Weights of a small transformer language model.
Size: 3 heads of 64 (1 for keys and values), vocabulary 4096, 9.31M parameters.
Architecture: RMSNorm before each block, rotary positions, biases, untied embeddings, normalized queries and keys, some layers without attention, local attention windows, shifted keys, exclusive self-attention, hashed n-gram embeddings, an embedding shortcut, learned residual scales, skips across layers, capped logits.
Each number is 500 + 40 x the weight over its row's rms, rounded and kept within 0 to 999. Layers, rows and columns count from 0. Numbers have three digits each. The size before them is the row's rms in percent of the matrix's.

# layer 8 MLP gate, 512x192, rms 0.164, rows 420-492, columns 0-191
099:492459507507592506501524445508444482455430491556515517490617470489465451481425456522660520506466469450532436499534510451501511449489487501563514496554455530484538460538600514482500463480515504524564526564452500525489528442452540455492472483436479539502572519442525512483479438557515501480498511476452440499428514424483470550459504485492476490502534547554500552514496519501495583539592472507542512497577515478511459562566516455543456491557556538505523490535478506489529496522482549485464539550583506438539508516486535495480475569503556452422502498529505488518490481559544496492
107:537526488510466468516522553521464527506506559472478505457572580489478449552500553582500522384513511511499496403484555476490545483505532508513464547508501498561485498513492458545430546435552524533468533489534545599472519521474518492453594534524483490433551453544486497444556547540495485475518480507496455473587449480477527482528471553425466499523521506510440483482476506460539426448481503481573507476513507529495476531483567475490448462507558503511539544519537477512439455522489585468446541511397406491453468481516509517450562454500480564427532496480435490518434481442499552499
082:441540499552463515505503452487524517475506460502502524524434500491493564518439480489574457527491444451500513488521520514499467489474493486383516561564492405498518486540523602541518485510495474535540523459473501488454508504485457457397521504477459502496419444450515510461513470516502475456530597546456502492556465470533597564474507496636506503515461513431490562502473461515443530537557507530491559489446460579441501518451511491479493521448503446524520541528521515400468402486520524539500487529561514484448493520524511508543507493509501528423470516544485453518434598500467527510
106:548504514472535433519536511522462478401448467529491555485558530479470508462548496517521459455566481448490467414474463482476581468428474499486494428493516480439548492548512487464479579443552509526505488502451521482527584496536563555494583467471458554496450476474458452540572541509487461476464489460508441515502524397495522503580554480513548511457495489504500522509500478598500447439476475514524484485440507512487455555458528526532511422513522451499475543536525533430466518494529502550505548532445601558546523499493506570435450450506397427490481541482504465502531505525510495522
108:455449492591462573505455565466581513484496471486481461475470466479490472458538509511465536447540573533471502500490563502447423468493465512514433446502459493439522528449530426560540467445508487555524533414524565481532491508526476494356504538481436431472503516471481514497445537573451483466490469499544534451447479493483490511472490479454499504584491458524473543511483493560459477479499480481501436450430518433534525517457520553457492469520528556481523500460485509408503495540483491526490445543461471500503447530453559524541462485537470503508433438477559530520530514482593487407
097:559494511469525591517547571468477495534473514553505499471503533525504571460529493407497533609513393468494467565515522511536489539542523488499507468509498453469545463532495504471509497502510572511500565441512488509474513526502510470455466462495471581549512572516500463446438464507503577484537492486550499476586508471478564571508488463527425509482456453515515503486478488454438604458520491522485452487581504495519528455546486506476520487520505502576449464543527486528467494519436526588460512564508456493438478489484482463641471505586541513440542527453480458466495494532478552551
098:523525502497522485517420553448487518498482421597544567516541459540430430507521499549519540591530501517513515618534446487467432559567435480462478509527464451477492571539539458490411440526517489532468475547500455489438526523532498457462494538435489487511490521521464506501563423488518492515531554515529527514448486488471546512434468520546465468535501456448540486487465450501400491522501503508488501500468536573515507521413463562457458522461549502454511482479438454468490467494515500525417485474561538446506495505506475543440469491469497407487565526540492574535493514488503569545
095:511536557431535511487474554458461462477565400550446530489507479493510445584527481523465452523479487445541527457489559532541462490544513504499465569498464454588496482475425472495517541383453490520489491493482498550539510474514406448510562499503500482525450595533485467530503525479483432600509567566576522505542532523473528525480457569473481492457552551522522553495484510485471473481400539471432516476479486444448473478515446467578480480523428467471477466452459473554572536487546500557516490514541444483452473522506531498512533522475526481515476553523510559460491499471520566496
094:554470523524521387514439506470468521427515468530551496524509526525531542518531494476479540460491459516577456564570533457487514532539592528430423529491510561534499527493479497435535479454495469468525521474504471542518522510541545593526523450502488507483485499506508487416418477492452542500437582518452494562461437523550517541478535472464494543486499490534534578464485450470512511584545568457441516522514470511496481431523546505557425509508476444497457484501515569532512497557510502559474468557493476523490626542466488496551529475455487590532531501473437522537512423516492533529
094:472535522455556586438502450537461561500508509446561500459514431506610476491410544499513555453477456450520474488521528514511441440562465493476494495531442458469482449494467452418513528531453511537487438571428532489467477472483459517472520507511543439505556535466498513555554557504554566463512497467457471464464468435494479498531527537444500518498533481496497485398522498528508541529482550502489497572525536523439528551531439459487502484444474502458492531537537491493420465472499534529548489501481480566562583540441521509499462453564419485507433530461559471435451469539514505551
102:561479438468464529470486524528539504585498524514505527510517527548459518547551516519513522522538540450467450494465530565492508538521560496453494489550446536517559531539547558461572478497477437523583457489525420518559521511503579466536459415526548462517483522450466447474495492424536488479525524500493480593510538410449427498494486452562530427491527506521493489510581518456486570417546461465516531488507503487426526548521461526499560466575522506490517538460499453477488463490541408521520476517537409572493526533502558540523482460462519531544471491482494569525526516508500400539
113:510520500556544524597605465577474447539469446533556467541448502470458551518477452517495532524510548495499467554473486480583593431586549441515525505530532453473506466496470561521490592477590487492536445487509475432484458553482517499526506552553549536499524501520449455525541538540504488437498504553564514461516501533421487426468431459535455440513496533490531464531429503449559515489495500493524503509556469447478549458495496543508513577501564487511450541465453464522465505515508507527489522502487456442490501509547536386555544534515501515575575477522514487477503490488532486511
093:489474494469526464524431476507415450452439557490502528532480490559512494525428484502518558460463452486528475511479494469531527446521485484556556459503474441533588490399453514523497538496450501382503521448492446536452568504531495488486481487446465626480502438526492490523570442490541480544503535519569476455429509498490462507564512482495493539493517413506442526497501487522480540436492470447514457482552457486604481555502461562488517491467500495533515493523520506469518470446436463435501493538468507433483514478544487520532571491521513403544507497517543487505599442420457517490
103:527451500560509437463519510472587475505423497444460491512495485485478569471583452456491546461493494465490515545504501487473468511575467554544475550580374544505542595448527476540443495492488546509558553554526478517473466478449530407500450497487452523575516500467538521488465496483474470479511514502487400491546540532513506499442512521429490461433487505411473548476531540503507458458517549558501528457543482523490521500458459516491400475492572525532464431457538524469427494470506460469474517530475561463508516480510505552510473480564501584517474524412479508476501506563502556493
097:440531576565515498568463455548548507511453532497521443406463508509532411478445548516601505494555515464521466464517514487465541554492465488502458478468457508543529479546515447545438533504485546553498463467496497409461521502473543476549507499437524486584475520594518497466534526525541490508509461470419503524516508477472447515543545484487465403472500590501460561512483423499541458600547472537508472535558503538510444483517494446478477523561469476487525498500515534520556513471489578455516502556461487488515497475466467491499411456522522490518480440473511494549561423552490523583
102:476485499637455533500537499552516432536505503435500442502514503499474496541511450485528537556507504508487516477561546500500498467474512465516539460518597552509423535524525486523540498479541549503523472464506570485473443575494523521496561570460517512588491549534528458479551483499480548500459390490554508487442471537539410473455512518541508482516538502495493443512538487526484489479535553572588434495521494402524535483478581514553430557476530486522490458583540406455462495552484598431453512502468487510467496542478479487453507517529458511497483484488561560536482469480491450500
103:482610517497513556508529553558517506552499523452495543501463447458447532495454468440479397497538473489543448510414521494502497487484576543474509488594485469532424488535503512488506414475517489507508464465461539466459553441493482577496555540510550468530435483558561420517463532466411577527521466503502513537502453456546445505476461519488528539519513515516566560475496466553481534537539499524429532441499497516538547483447487488481484531532550493516555543494514518495518553499467463498535561437476455533482485591482606479492415476585453467521512529483531481546469487502457522539
095:437507511475498537468488460462478449531484572425459544454505439520515454442508482500427560486418448524457546561425539496523507490450500500544399487478479487438506496570509491497421456482475495461497453554514486486540507497568454517460469519508492505457522528446529567456471528461491529561521470530462515476449461538426591435500441568491528529467478560575486485455459516473432492452518491578486546501528480508500452448442532444467461484476434508473502537509509449540556478458560504478490507443488468536529525493571503476474482526539496465542465407486467494394559540463519477467
084:490528529502527492543517433500473485534499513499540409512552577572477530514534486541565563467559518556443474514450508480520486467530558503440548553569508504491528469534595475424469507478477507568509504480513477475563511549568560520478453514496508520524505493459573481546522503502567593452447494537477551534381525453545502563540517454500562529445536533456536521469460596446460481528489436483520532502579552461433451495542523529513490507523442473492522503561513535519499472541506500483564501498435532511536565551525454433534539497529484582524506507538477469508533500482549447479
104:474622528535528540536610480506451493473480547554497528568594501476465546524428478465546443541502537474454616525485499493543516503575517488498561473513551479477552478475471484542534529519505569553502450528482530523462420472433479441472542459504489493492471543491516483551464514473518482564535493493483525553465521553538497523502514475531512550469475573503604443448519516457474551469497512465476465457476495486469627435488510478477473538500550520521486429549454546515490538491489463541522426488471518513475485483452484562487445491557585471471522504501448530534475472475506552443
111:515501457535510485502428521440453516540448393463505495528464479488470471482573561437489520421481499467533586452535480460504483488424495481530503551545528530550422470521513468447470484447468483503475433492519528551487520512584525527532479508489510564518521528434428463551536480491476502531546474525475539504399450534450510510469444523524472447521451555513449465436473499540480509490509518505528474520556495480476553484456488473482554550558541500481487486490489451528620474548451482488429538540439485492475539553517488487508424427457471482567389473474503503421527547482442522470
100:441584521513492496514542506460522504468465488442502503498557509463492505490480435474493506434517468469506488524421556598556455530467518574468496572523460456514520543500491505499515507480486529465464493495562462534495495516494428526565486452461516442550462444523512559436515517589406546580496462529505499488518400436495515553501462505503489535460465459527484478442567455410535413428524463523464468493487550500448510526553480525481522526543517531510466503513451543552443535422556493499459434460522507552471477553540543588453546530500490511547488467434447515474535530540461446518
097:589515452448476576511402537516474506517527502442522477499508493487486482502581399466477481443487491486488523442450539541488587544496465531509416534515514509432469413509452479509515443497524487433581515505510484527489496528528455486485458488529458452444503491455510553448490544445524455488495468500523456404450526446556482451559514448427440435464493482505488511491556534481512457476458548525472490504540539499526465440518535445509486496460551569557525502514565521457463549527406477531496469460531458539537517468496444490535548559552520539514479402562510537505501445500503443474
095:508564479532521502451516511481568452515500515459465399481590541572475537544527457433536566474528491518458464514508488469509540411485549460552470537491631529464515551505489539445494464536528417516571455558555568547481507480506544520498483563516429456545556580541494455528554544529481447498495456522527450498467491487499421470498535496520482410512558489565440506449524517438486463521517471507505489482559485494462518516536475483498536541505505526484479470541447478485484510490480514497597526454478511436474525528536519435426532480486444455501544526481511526478478477417475418530
094:457517474559516396491544495506455490540478517519515503521562482466484515543480549390496558475456506506497464510571578555479535501473548466505443448548399488569459531548497488494490536518525550507482508443450478475485531529446468449460533485524534487498572512462513518507418547476447501530500477539403452477552559439437492533465443513480515454485512484515532513444450527499556463496513450556527499538485512491488552527525484515507475467458397476519474583414490426460543500480525535521492509477478457540516461569529470483462528466438499494589553494473455440488446598499466536469
099:569543520548476529482543497556511547551436517502445495564472538543449403494552499495507506465506490476492533478535494400535414568472456507577533438509492491569464488534450517484449506514554547546524504514525446494515590414513497466549530526426518555523438500520478497551488439478586554536522557527491508485422462468530513453538511484530574487548557600496520492500440468493550499483548472494536459481518557550508525449437451516473508506482526483522521493516514467533561447513539519437506473546490479470484431490521456480412539472453540493403531481480507565490536466511457497506
091:520503503454438416429481519472497484436500458548514511493447552403446529409427425449390530481545499482505551481496536487499502426523557471503482501489514445535534472492461495526413496520469523533508497558500578459467524494486532455495508425593539526463435468474508486510600429508565557532542459523491457510462544476462597460463520483486446505505499539510479506469477501486517451529486503554512451519497519478470471507466487490508493475523499512463480456485479499557502503504469451470474472555458533569442430516540427417464510530529502556508553461564513520458494615508504488522
107:534454517494573426563510494526576501473488503483475501510458521552495475517501494561513497485509450538463564517504477478532541533451452450505535509469477530469461455579516542561532521537584490493393512423578571499503518491525535481593613473508536512537390494519475546486463523517558551484520550507522471440552505537441584503460511485463457473476452523576480478518440502502467493523507485451443513455578506482519501511564388499480517457532457515492480584506523550461480525542512462502534513522541528503503539476504522477489530511496461533427493462414505448483481468476456439560
116:438516533545504496524497495564490471469520521496504439541532524530447559504436427524495439441432458515544506514493509411503484535519548525581522496502552532478461452555441536499466473499533450487563459475438493516441499530590470502496482503473499407464554568535473477473556510450461507525461447519478523544542447537517476520492480447558539497457493494434484570489549466553465499437509598541404528415419465447476499471484472479491504524486504520547449500438546481505472516534526468439410504547524487465537471519479570447535483531474494497405447482479522532527518546544443528498
105:510548565512500490540512476509475450486503491462407476562499450543449512448527570523490489539533519516514546571480543533470428509496546554537528517489489398552475410518555528573508525462437536533451463487515529516501514549552470500545542543562489502533431475540424536497476500484463522515502520484593453483432477468493526457575454556439521433531501544552511517489462552557523552473459499530443480582583436479455508447521517492462558412522496499429515541448529469427495526496523525532473515480602525506506532542464532463526513529470465470466494493521513502450530461436517480535
109:471593514502516554538503440544453505532453535466531583470526534554550495509535520512455492461396514432469440454561494417571514508495559470567500496493449556552521431469497470467467484523524443562480496480486591511503485488536471522505532513508534446557434594531563526394499553452514503543539470477516522461502491474441532482520474562494472467536513539470467441430531460517470544465504461506453476461517520524490464566482500440488464513510452474494485538553532537445525488404505488486538539459483517508501539474547511496555496583555513456527490547483461567475440527478524421500
099:460535491490574480426475518500475507491451462592519518508520497490474505512525452428511550489485478491500574504527520504554506435613520509521455490498425515458488484540461503475528498518470487540418547534468462511503477513503469477507484526528462466487461521487482470579522513559486493467477550511458585538511508564462500571445523520540478559502562501448568547517475527431456502548465505553499528397498532449513527509517499450500411440513494447413560544518509564487452589562461501509527474502544462457445546551489459485490467540509446508573573495503443544418533452499591485513
108:491518449555527491447551538474499481480503453549515510517449467466411558476481565515483473436528443515510513509581459607468414497486563495479539508507509477519476465468539507557528519540480448495452588529498575530581498443490504572517561462542570524483438600564457517474504504508487439513571516509496475544487533495463506535542531482452473498549514524457513503422530552544465498461409523548495434523463518551518465495533548467437528535501521496475521502499553504589466533452550487513486513549478448473480551482495557495500460470470535569486486441515454501593449435506477462525
106:512545486522468521552462426548391508471514499536487429433558548489498538567530512508484570495552500429527473496559427471511489545529505460476506494437501478538529486513513486542456509452496511426477523417520487512513509452536552503540516498552601483447499587497527518455550529588501462492497502558553575506490495516539486545591481470502488526527490534442513455489554481433472511532473532546497470501454485509513462571503514516554521564568470448453481514511508531488533394538528436440487419510512478438499552537534506464467494456497442491461453571509472557435471482498487540430
029:473561550490491546516520425497498534546531412477515487445623534493545416515502479474492576553424492572467487523469501529488492382568438538483513522608482505469478488529494511542558521528515512547505547435467491506566509501508498522499533449470545516545505550512505485494550473494473462503516453492534565564459527525464493526487485494425528440457568556467478494530494540477497573552516576398522459576492480449554455488496496481542454485508489444535473480551488485555504559513521475444528509585461501532496469527447540540460455485512511523487513586481494498499448559466490514544
083:497479473526418551469520513405511502520420495418489493463522560437559559416593541468511580481502475448464470499453451477486454552501530479535539494495581465467494505504495506527524515515470534462534409416513499533514452566568396527525507441477453494491528431457451491459487517449497476474497567480434543520622503496497480529492452520494529522488465483509517479561530525528537448503504490484477453501492393464506540537445475540470474461548520479536486573443522488452465499514458510532473461473525515524481435466528491578525550483498532482514495492545495429504496578529550483529
105:498513501460486502479489565492473456444484492505485429456537526419508444518497513482531443434429497540507479481551420489503578491551502500593520461518500503552444477501427501462462449460540492529432496512537487594549542506464506492479488511462462471513547548480555533488512531471561510497447461498546455477528460478513539494528510505544425525523573547559502487482548525482441519481468497431471447557478475532519475468520574427500540534493479500538427549518432520580469519555514466481577443416515551471549459505445559540535451555483479517429464469567435449513452432524483510462
070:510475459431553552448538528409471496531525481493529473431522517433476511495540476452495479459547543501428479454439526552441546550435436440511560486578524478541498532446537496467469500503488462445523486511511408454501534438444496552475559422596486532469450490533578530543598546431542543489486532480512539521483455477492552445546478515527422561486488490507487470507467533475488536463462498465477495458491449518426436496511492521519499486580496535501554501438533517504473463534461509525491504492433433527436503537519449499554501531507461567540550491493457461496454555436515512522
108:534516471480476453561461525572506503488503518511493570496546485487541460518541516469504547508465489498497552535534475489494453516489474524438477428519452510457540468460400540548518457506536592476555380534533456505519574529524495482507529486506556451581516481492513487545502521507499448441496527442612506451555534515413487505516560497445629533422558526474464489565532538503552517553499510561492457476500577427449520434485529533532504531451542487510505502471489455526494477515463594483502546493565455518548454544516449486531485440522488504473439525520515478449496479535486551495
104:465517515463514496479492466557420428510506546489581474435526477531534530500489440505471527453452579550501560504461522452503582509515506530502483460515596501478549470511455443531549534574501490456540550540484496601529545476490482441497552535572506505467560508460536536480488532539572501492484575498535530526508462472429527466531506522539517526480541542491507533491541461429476542510469486601511444457515533549515512570500468513541556503453493536462446496469500487432484484457572409508541495468510484500476551536532477525538526462479479529495428508594464530507432625526464514506
116:457435468501546522533514489534559510540495527519543501493552539540406472600520462469418561496498579493556504520481501477525465442497521418603480530599480529429503457469491474451520551513489470492531478534491489473467515506547507539450497425492470471576517456512503488463477531448551514510547549548543518496566445513524496459450463443489430446543511511468528492486511523481532506370479526554530497486499467435552509452553486539480520488500447506487509549403506536500510490480533533453511503490533390451511528532510456562570457457531493512540533500470458569481486523540459460545
081:515561492579460553547517539425509485430555447504518473519538518507585501506541484427481501535448521524453523533484505487545577491584490445552463442479512459404504479452572450556518560542505520491509536510480521509471618466512485521513475510544511492518499492520530598534487572607482472516445454517508496427519535457453419483545473567450547519506541457457541589490517519456451515520500462463494455495525451503495450498523509486546548452447520505473455520481494502493480498505524489477549548523484449444482468555495438484482508556509453592420439511502515496477425501467508518498
098:479519407532479540540472556458470494519587508474538522498496462468515582527546515484475488459537475457538564532513494430460506497514528539535498502481444558484475450443410494557536534473434506492498487498562384469520569414483567483499441434519563528521507528464498547515522554548531491509518482495498485486497473459525537509559535540451525529532458564539422461463488484497552485594479502476467476479508532537518495514513516486522381474442516496508448488507534521530533473426536475430440436540468532550517475522542506439490571552489511502477480557566512465590511466445516556544
106:499519526462547558561562424408513450517531477453486470512512528479527537572464472525484468464442442494492485463538476483564532525443509461497495433560573494534436462532431481471506455463526515419560436521415528549481520542530497490426499490442473531478465514495578526525495473533512489479486479545591502482583444437540516477532547506522514596458465499516575472522502512626487524474491503532425530482467474456460459470464550545424464527468530512502523467484517479514428585476476509447500480481498479500437473474579465462506463519560521532476449494464463517505531539527490478520
096:486603489500521567483469521552546411569441494517504479551509531463551534530461454510506499469446481495615502500472481454500519514531586402540494489513518431466511514515481530541451498442526484470515548474537492499490450454457514532471487516493531372560456556458513508456464444482467476463561497517467474550509572451493479518483518532557484564496558493523508504475503502496458467395468509476470513490481442519481484462532458514482443487500480544527451486485469464490479488543561535503569548503460458523503515482462614536478496561448479472439444493443443543546525475497485433401
116:470506490561480474577506430470504518507543545500520540460501445463471558538525472446477452497433511509473515534493534575447490484531437457501482637471518508492455457537473482505540600454487442457469531452451501519526565505530431465543478464536502512518531489472514492437507535486462501514546620480524519471488474461492561527559450490520529487509471460458447503561483583490443458487437484486529504486529462555465513540521488471537496501551481506604454466486481483523457453521506478461473464548556467478499506453493480508447555507515553502520503407492584515516561463550511364505
101:379525555567599487520516491548521485577472410521527500519515505471520521503510518501461473493527538467502477497512502465513469581464551469581493475433508478535481491484432519530427479541466476514463490520449498488523546525520517503465431462453506449516492497535478589505479551487520443492433544548454464504485459463468445503449566464485504564497468481427399486507461540545612506466489432480491459494498537440409502528550443547483512497475386506467492461508518517499445484580492424492497485519438528462475524478549511538526464484545483493505520431479494478593546497498500485525
103:479515424563541544563517588427527473577503573522542392465513433534467512475533437521552491454543541563487488447457552540516490486519448443494421525553552563475477516474489525530461442498511498475600486496459581453459476482467462456475438483510434533534522538598528452479538499455516511546568434499491517463540486555444556513448522437551565502514500456507509472540435498513508507434508499539497480512533516489535496482533527522529555491507445502528513493585501523482512462470489517545553509547510548529476522522526499487490482424557472528460491407537527491516570461536508475489
102:536508493523445472556447511518444441372543531453437488410506493491479527494535556486548520502475491497478493407469504485506467524503502537563494485472420549450467411528550477557485510458448550514427497476536498453524487514572462454536501446485458502460483463445390532486475460507498469545494547481490566498493474513409439457472489492508523491521477480504475509585524515516523446534484495392473492471509480528484521543519515498513547487489419548449468472586460533526536534514488480488468460526437527492410467468436502496471485508485434469566518527446485465530530587532454458547
103:481468534511546546503463512409487465480502537463489495444471535522450582467551494567532525460437462425571488444497518541471548479566505521520514508521469567445548484528452471490510519487513496531538469545462469508510420496491476505452461494480523426551466566526546550517556555464506497447477514533526541546534519524530533455549413497552537506446545518515443523495562543462507483504493511497512435441458475500507585517535505511525491457409545490506360392469505493478501547520449513489491500516489493540559497508467511519565580444432473478536490559477454472573505436474461534463
109:495499487450520484502513476517559528492455518471524518511507554476456405497521425512562501546505494510432555563499453455505482452497487478536510495467503450523514512505407559449502467501495489483516475475435455462444509506535478520525530469509465476527510529557561455505393509497474470489491546562482517547491489481470529458534500472454443571516482509457514461495569472497498446498470449410480451477549502576540527426533486481566491502503459463618517542553476441505513464497454501488503491553531485527441445600495564452595486543474497495530498443523526543537437590503441594422
102:489501466496569519541495523518495513530540441524532556497528348458546518474502532560535551469455439452494516592487531494570512479492450503521391507483406548465483463580467575458493431472486490544450548468507540484502442523531504515482533476439509508489512536577482456463582460555441493488580509542567485510534446533498520519471496536483487520556478496519496460475596500414438527422484512490508546524464497532453507492460491506506482492556490463470565447465517453522513526480495514549426473491542512540547469524464521527475516525459514532535498466570463440435560465500488531495
096:506505482436513481493576508498490560509525564497502534523530499437464482441509463566465490458530602445415518514513510500472605461502546569522474516501522556502493428543426548451458481474453510433423495504523618446538535535465507543538473477484527476502469518528485491439553502519516517555463509458460542589474463550495467562471515500553512505469455481484512532508503449503575492509507562577506535492426436516472510538467546590467493554509489530508422455480475528438532592452538482560538509506542477535478512538468500509472482477525495530558484491548460493443566465471538553511
098:544559541553542492566584457451515468503466562463497482479455532493490494504440531455479439478489473415463494495529484473575534478498467475586443533530503488489561488503521496513519425510461464513452465465562527518462506471467598493475451554502521499478478446532527477563516494467475479458533507525469496490499496486513500540567528530425470517563452503470395570472422505475496563521576433529510465466501529486562530457536446508579557478574557418539548577524515459549466470554524519459516563467516470523526431541474603498439493472481474506494516498470480482480497510481478567454
089:561472440480466536493489502445505497532459499462494536558432460521557521555521491462481547514522489505563482520535515563521496478497453469532521553522593507451498491506553482500405572510522509506539497527483450529453536479493512475549554543484460533450507535411443483491567467511542416525559480510554591524449475508490471518478457546516493579507454443426563483486543508502503494558476464461401423519527513435446510465482495439400521468526605462497436485441532510420503458495476569481532540484537497513562489481452509471511521494483443542459499505439513490559450452463510531499
106:521475458518559531577470494407411487487496550495429484450493494494485515496448441534525479514506542510505559517480495481516479468561440537494529466545455517512529390474460490582499485529495580564540475475497454494543495482492514454385545479452499462530516490530430450581459438459470511526540512475526484518513519480531496517510571486494536542484455574461522551503547492549476560494440554594474546526481454526516516621510433518547468463540559534471461443523514542497507510522484462513496514529514553557522500527513527535560493550477465505515412549521504566513508447498439567467
106:423522518443503463505487522520505496544483510488461555572540538509449551484456431455483478539461545529533550484499487466498507488557527564456411520516462459488561523513507487505509478437527439484478518436520461492470521502479434477521532498558522481527460472444440475477539522468531525526515454505429527518516508409513494463465502462559521467495569533529511581489519473396548496514527580502500498453395468489382485569549483421494457494579520526472460562488521508454500510496472434515483459493565464477534516535489529484474577449578430491607493525504542547485471488514489465562
103:477487423529579530465467461514412499467494451557484428601521483499481505540541447554524460468539557549458468548486548583496466497499496474494582498498411424523517434464495513519445457500488536532569469455515530496482526451552496483552497525510497518492496416489449505529558439509498531470529525584523510460459487476508458541561561540501431482483513535545490532454510558425472483460498525482484434477475469556445483526504483512522465539521503514462535489403506457486501543479422412507472497477446572479500405547485544502467510441557533521488597517509469468470450492480506518504
104:473507549484507491475514520522436463535484482459495463541533479504484552568482546542549491439491492445470490523447488501443471481498453497590534505514538532491486515517548472516477521517495470453469505475490475454417473500501479474447546527478443562443502499468420531507529523483544539438457546511529505518546545458483406493510503541518542561476477580568538511465482488451453561511526425475535584460485565493494484501556423439568400537514486432537444485475529583475527528596509513542441537529444470475532475540500420566531451477458452463444485419432503518504468545487512556505
098:496534541476568486530509505554445487509510574533475576507573444507530494467448501525499467562481488417492508484484478528541494523533461471476481488537519532456536504495519526361461429532484525534519492484562536471485526526472478548457432490438398445445524443538506454483520504456563456494493491487501487507464474534495492483454515542514508464447508439540531499503535527525513486513505464512468463438506526628531486442542505524512494493567451460463434506562435556521470497489584506416534523459448471505462469591511627480508482540488464503508481454538519491458474453418439471475
084:471469500541521375429509417394513482511546505526510469487516469496492485477537520522538500449522489417536498492506506481631482549515484496551501524552511486499486460473509511490552462508506492467514526446472500510480527566503536532473559503463510484504526466515498508477481548568530517501444498525493601587506528406491531494547547543523484548461452531527525482457490533465528483491441540481544549407473505445455602473511501496534508488551529482473480437484499487435476553520423536531496554515518478477413507554522511539523594549487489549433518502511530434522435475413538527426
103:404457486514497461502509453477455508534527498519465439532475457446553498471449471587530484461490545502466502511476476496489483535483442529555505494541520508560459492546522479492457560514448508508439478535452518436453404515614490491474481522530528427566476501514536461507587496404491551514521483533522465501521516498507469430557440472507489473506447490530530513474421541501528518514516557556482468486455505587490512533491518492527573486611485593463421530519519524523560540473486511520472516547612490515534507451556563543455504545502511495504487484538549523531425411473505488456
108:506585523523441462528480549467502548508533557483517542483555471463502449480512529545521506488459447455519572405536446471492503572513557572445432454595482471512480476534500526439486460515571483506488594488462464610442492455531452482534541513445516445450571549522514513446466527560510511528468536539478478494459511528466511559510522471477519493522512460505466581515488494550494485495529541506532510500442548573451558527519512465519423452494459519541530593476496485496511532487485570546556477505536480464413551529465528545476558526494554523449537552457521522447469446498535479548
108:473507498587491444560494503506451450421521502560461533506496499497492470464547502511526430483533463454490540507498549550566455493532494543577528513488470509488483538516515506505539531532514513453477480494468459565479510495485506463495579465541492460488456470506476469542521538456499416455468550547549526457498529521403542526456526484448419517585529489494483502420508498600513493483516456467452470603489538547515492405505446542564546536517529488501443560543410594486522453540501507403519534535455518472433489495482472535525420481497444519492482562491425476492492515465484465560
109:495526468545525462524442506453541548512493566562523520509490517451534519487515479509459558572505525498532454513477497530509433409483500497557551470503513463480520563556510431407460484574498501525460489516360522529478521494552424577588472525507475490433484489460472581526593433422433548448475555537469478467500428514528485505500493498479489450480469545536490474483541493500503511477481486497487457491512480430473513491452491504468503432501543538490479572499471521476527482470538465431498418533533441500491492529481451514468600477532455484485494573473482451506541444498529414447
102:449508533564514462493510504457455484530459492601505474498447577512471470563511457515537488447572488552445541512529521531478472526548507498559543449513449442456490620507446510487457474507535461469411484490559471553454484490516426481500496582527436492566532537472451416416431507497455530564555398474566525536529457472559600490497495500525505474479506470457568526481524509511519523472542464475514525495467530533465481540513526497433504560507505501483491454571454485475474536493492522500521453524474529478479476514488509534516458449496483404529429534528501415486461500487437463479
102:620463495484517572526467524475457492509458478482530506469441537508513528499520474502529518585453466498520532584518492575533509466474438472517501504536501509478583549511489437510408441485514558530540460499576512532417486605482581427540482522539416461593500454562490536514464517512474472515554531470523587513464551472462497519562504509552541494506519536513464505504527540478504456455510455481462502521495499476470521482567508516501404420527510546521444523497465461471574515505447510431508448469505519515464474572505425539516539544497442457465521422515459469485509484540535493514
093:547524500521469529520544516472536525425492507420478445413515511458446417515526493536474505469439544475495497548523523429536499511511570474465535473482544426454551438563398458501494488530586446496496455509478491511498467514489514498547559427475512464432479528521535529578532545503510542522471489582419476570476527483438520502485436486516468548489534540499518532443513513518543456440463470531539475427503510467536488530510514468539502550470537456480464460427479437459487570505535515512581483503459534529550467498532542446473451550523425555479505521497467516474488538428489596556
102:471530544505475531477527435511515466536483484552468492482506536579457499481498529487504514439516519369467459518475555527541495451479465465506506519448542586580553528561510534619497493532506536509486502486493488506522556454584482475465467475422429560513528539574547521496518465467468490457514553495470576484521466483509517569513497516548481465492435449517481502532457483486473540496389488552464442473476528470483458527502496512485474536508427459456450552492468496524491514459429448494560504497457445488558512433503455574505506511610434532454475517498547509515533482585559530541
101:544478557449441468487481465494518522551554497448462559477466507474464415485508522566520526498551582479425523479445384529459461464462575527506442518509490450525585454564445516462489493437534493492552480500435530410555532475451538476462489564511455484444547463491582480500460499490516550460525478466500475527524543431468516497522473443446501551529517433443461471480519466501449584430479487500513417524448518506454467454500545496472518509515489526453533467464440493498472447509536458475540499496517534446463541480508474522459449509452451557516527436582465523503495547523539542476
101:547490521426582493484470464463496554471518416469508564481478493503478467569442477563494524493519447469481521435527569453549455561483525484522459540481465462486558499582414558519488490532400470496525503472484520504497434481548546483505532558494571532540476515472543446533528502433459495493532480543557506492465453450525491530482509456488490642528551485464445490431491477482497506469527554485513534514473467458457509446528530524545497449573553473501452530482549471528476507405488503511436533502541517509458617452425464532505522512497558547529493495534459462528539513482531516565
102:472437503503484439474517516492515553499560480373489507516493553410536451520591511495485468491544519494520488469485432515436537564477507460433454555486433493532567564486465499446481439434531509455539530566557511546522480534418523460480560469582540506521447478471512421554471508468477523519505471464477468510496530468468506472556466542531503514561503504557458526492526576519474543531503521531493496525443497557587515516503522445438518519545545484518474478497534402487491482508527517554527482530533502437564499488531455516558475564546510492504440477542488549502462627527462503474
099:507556459467547503440565518494474498539502485489434453484483557485462500561416447511594441498444418456497513439444498526466466499542503498545531499442456492542529499445429530474506481535511451440480554452428502518502434496520450488439519480422437405461522539506512478502528455533506478464508427536475498485562543559506525510482435569494464491520512566530566552507520443516517511495487480497380435476495514504526492446545435468542416508481509493497514531516495394503568490534499490430557443504551500550527486486475551498478391512435483501492487491485492474512510459507473482495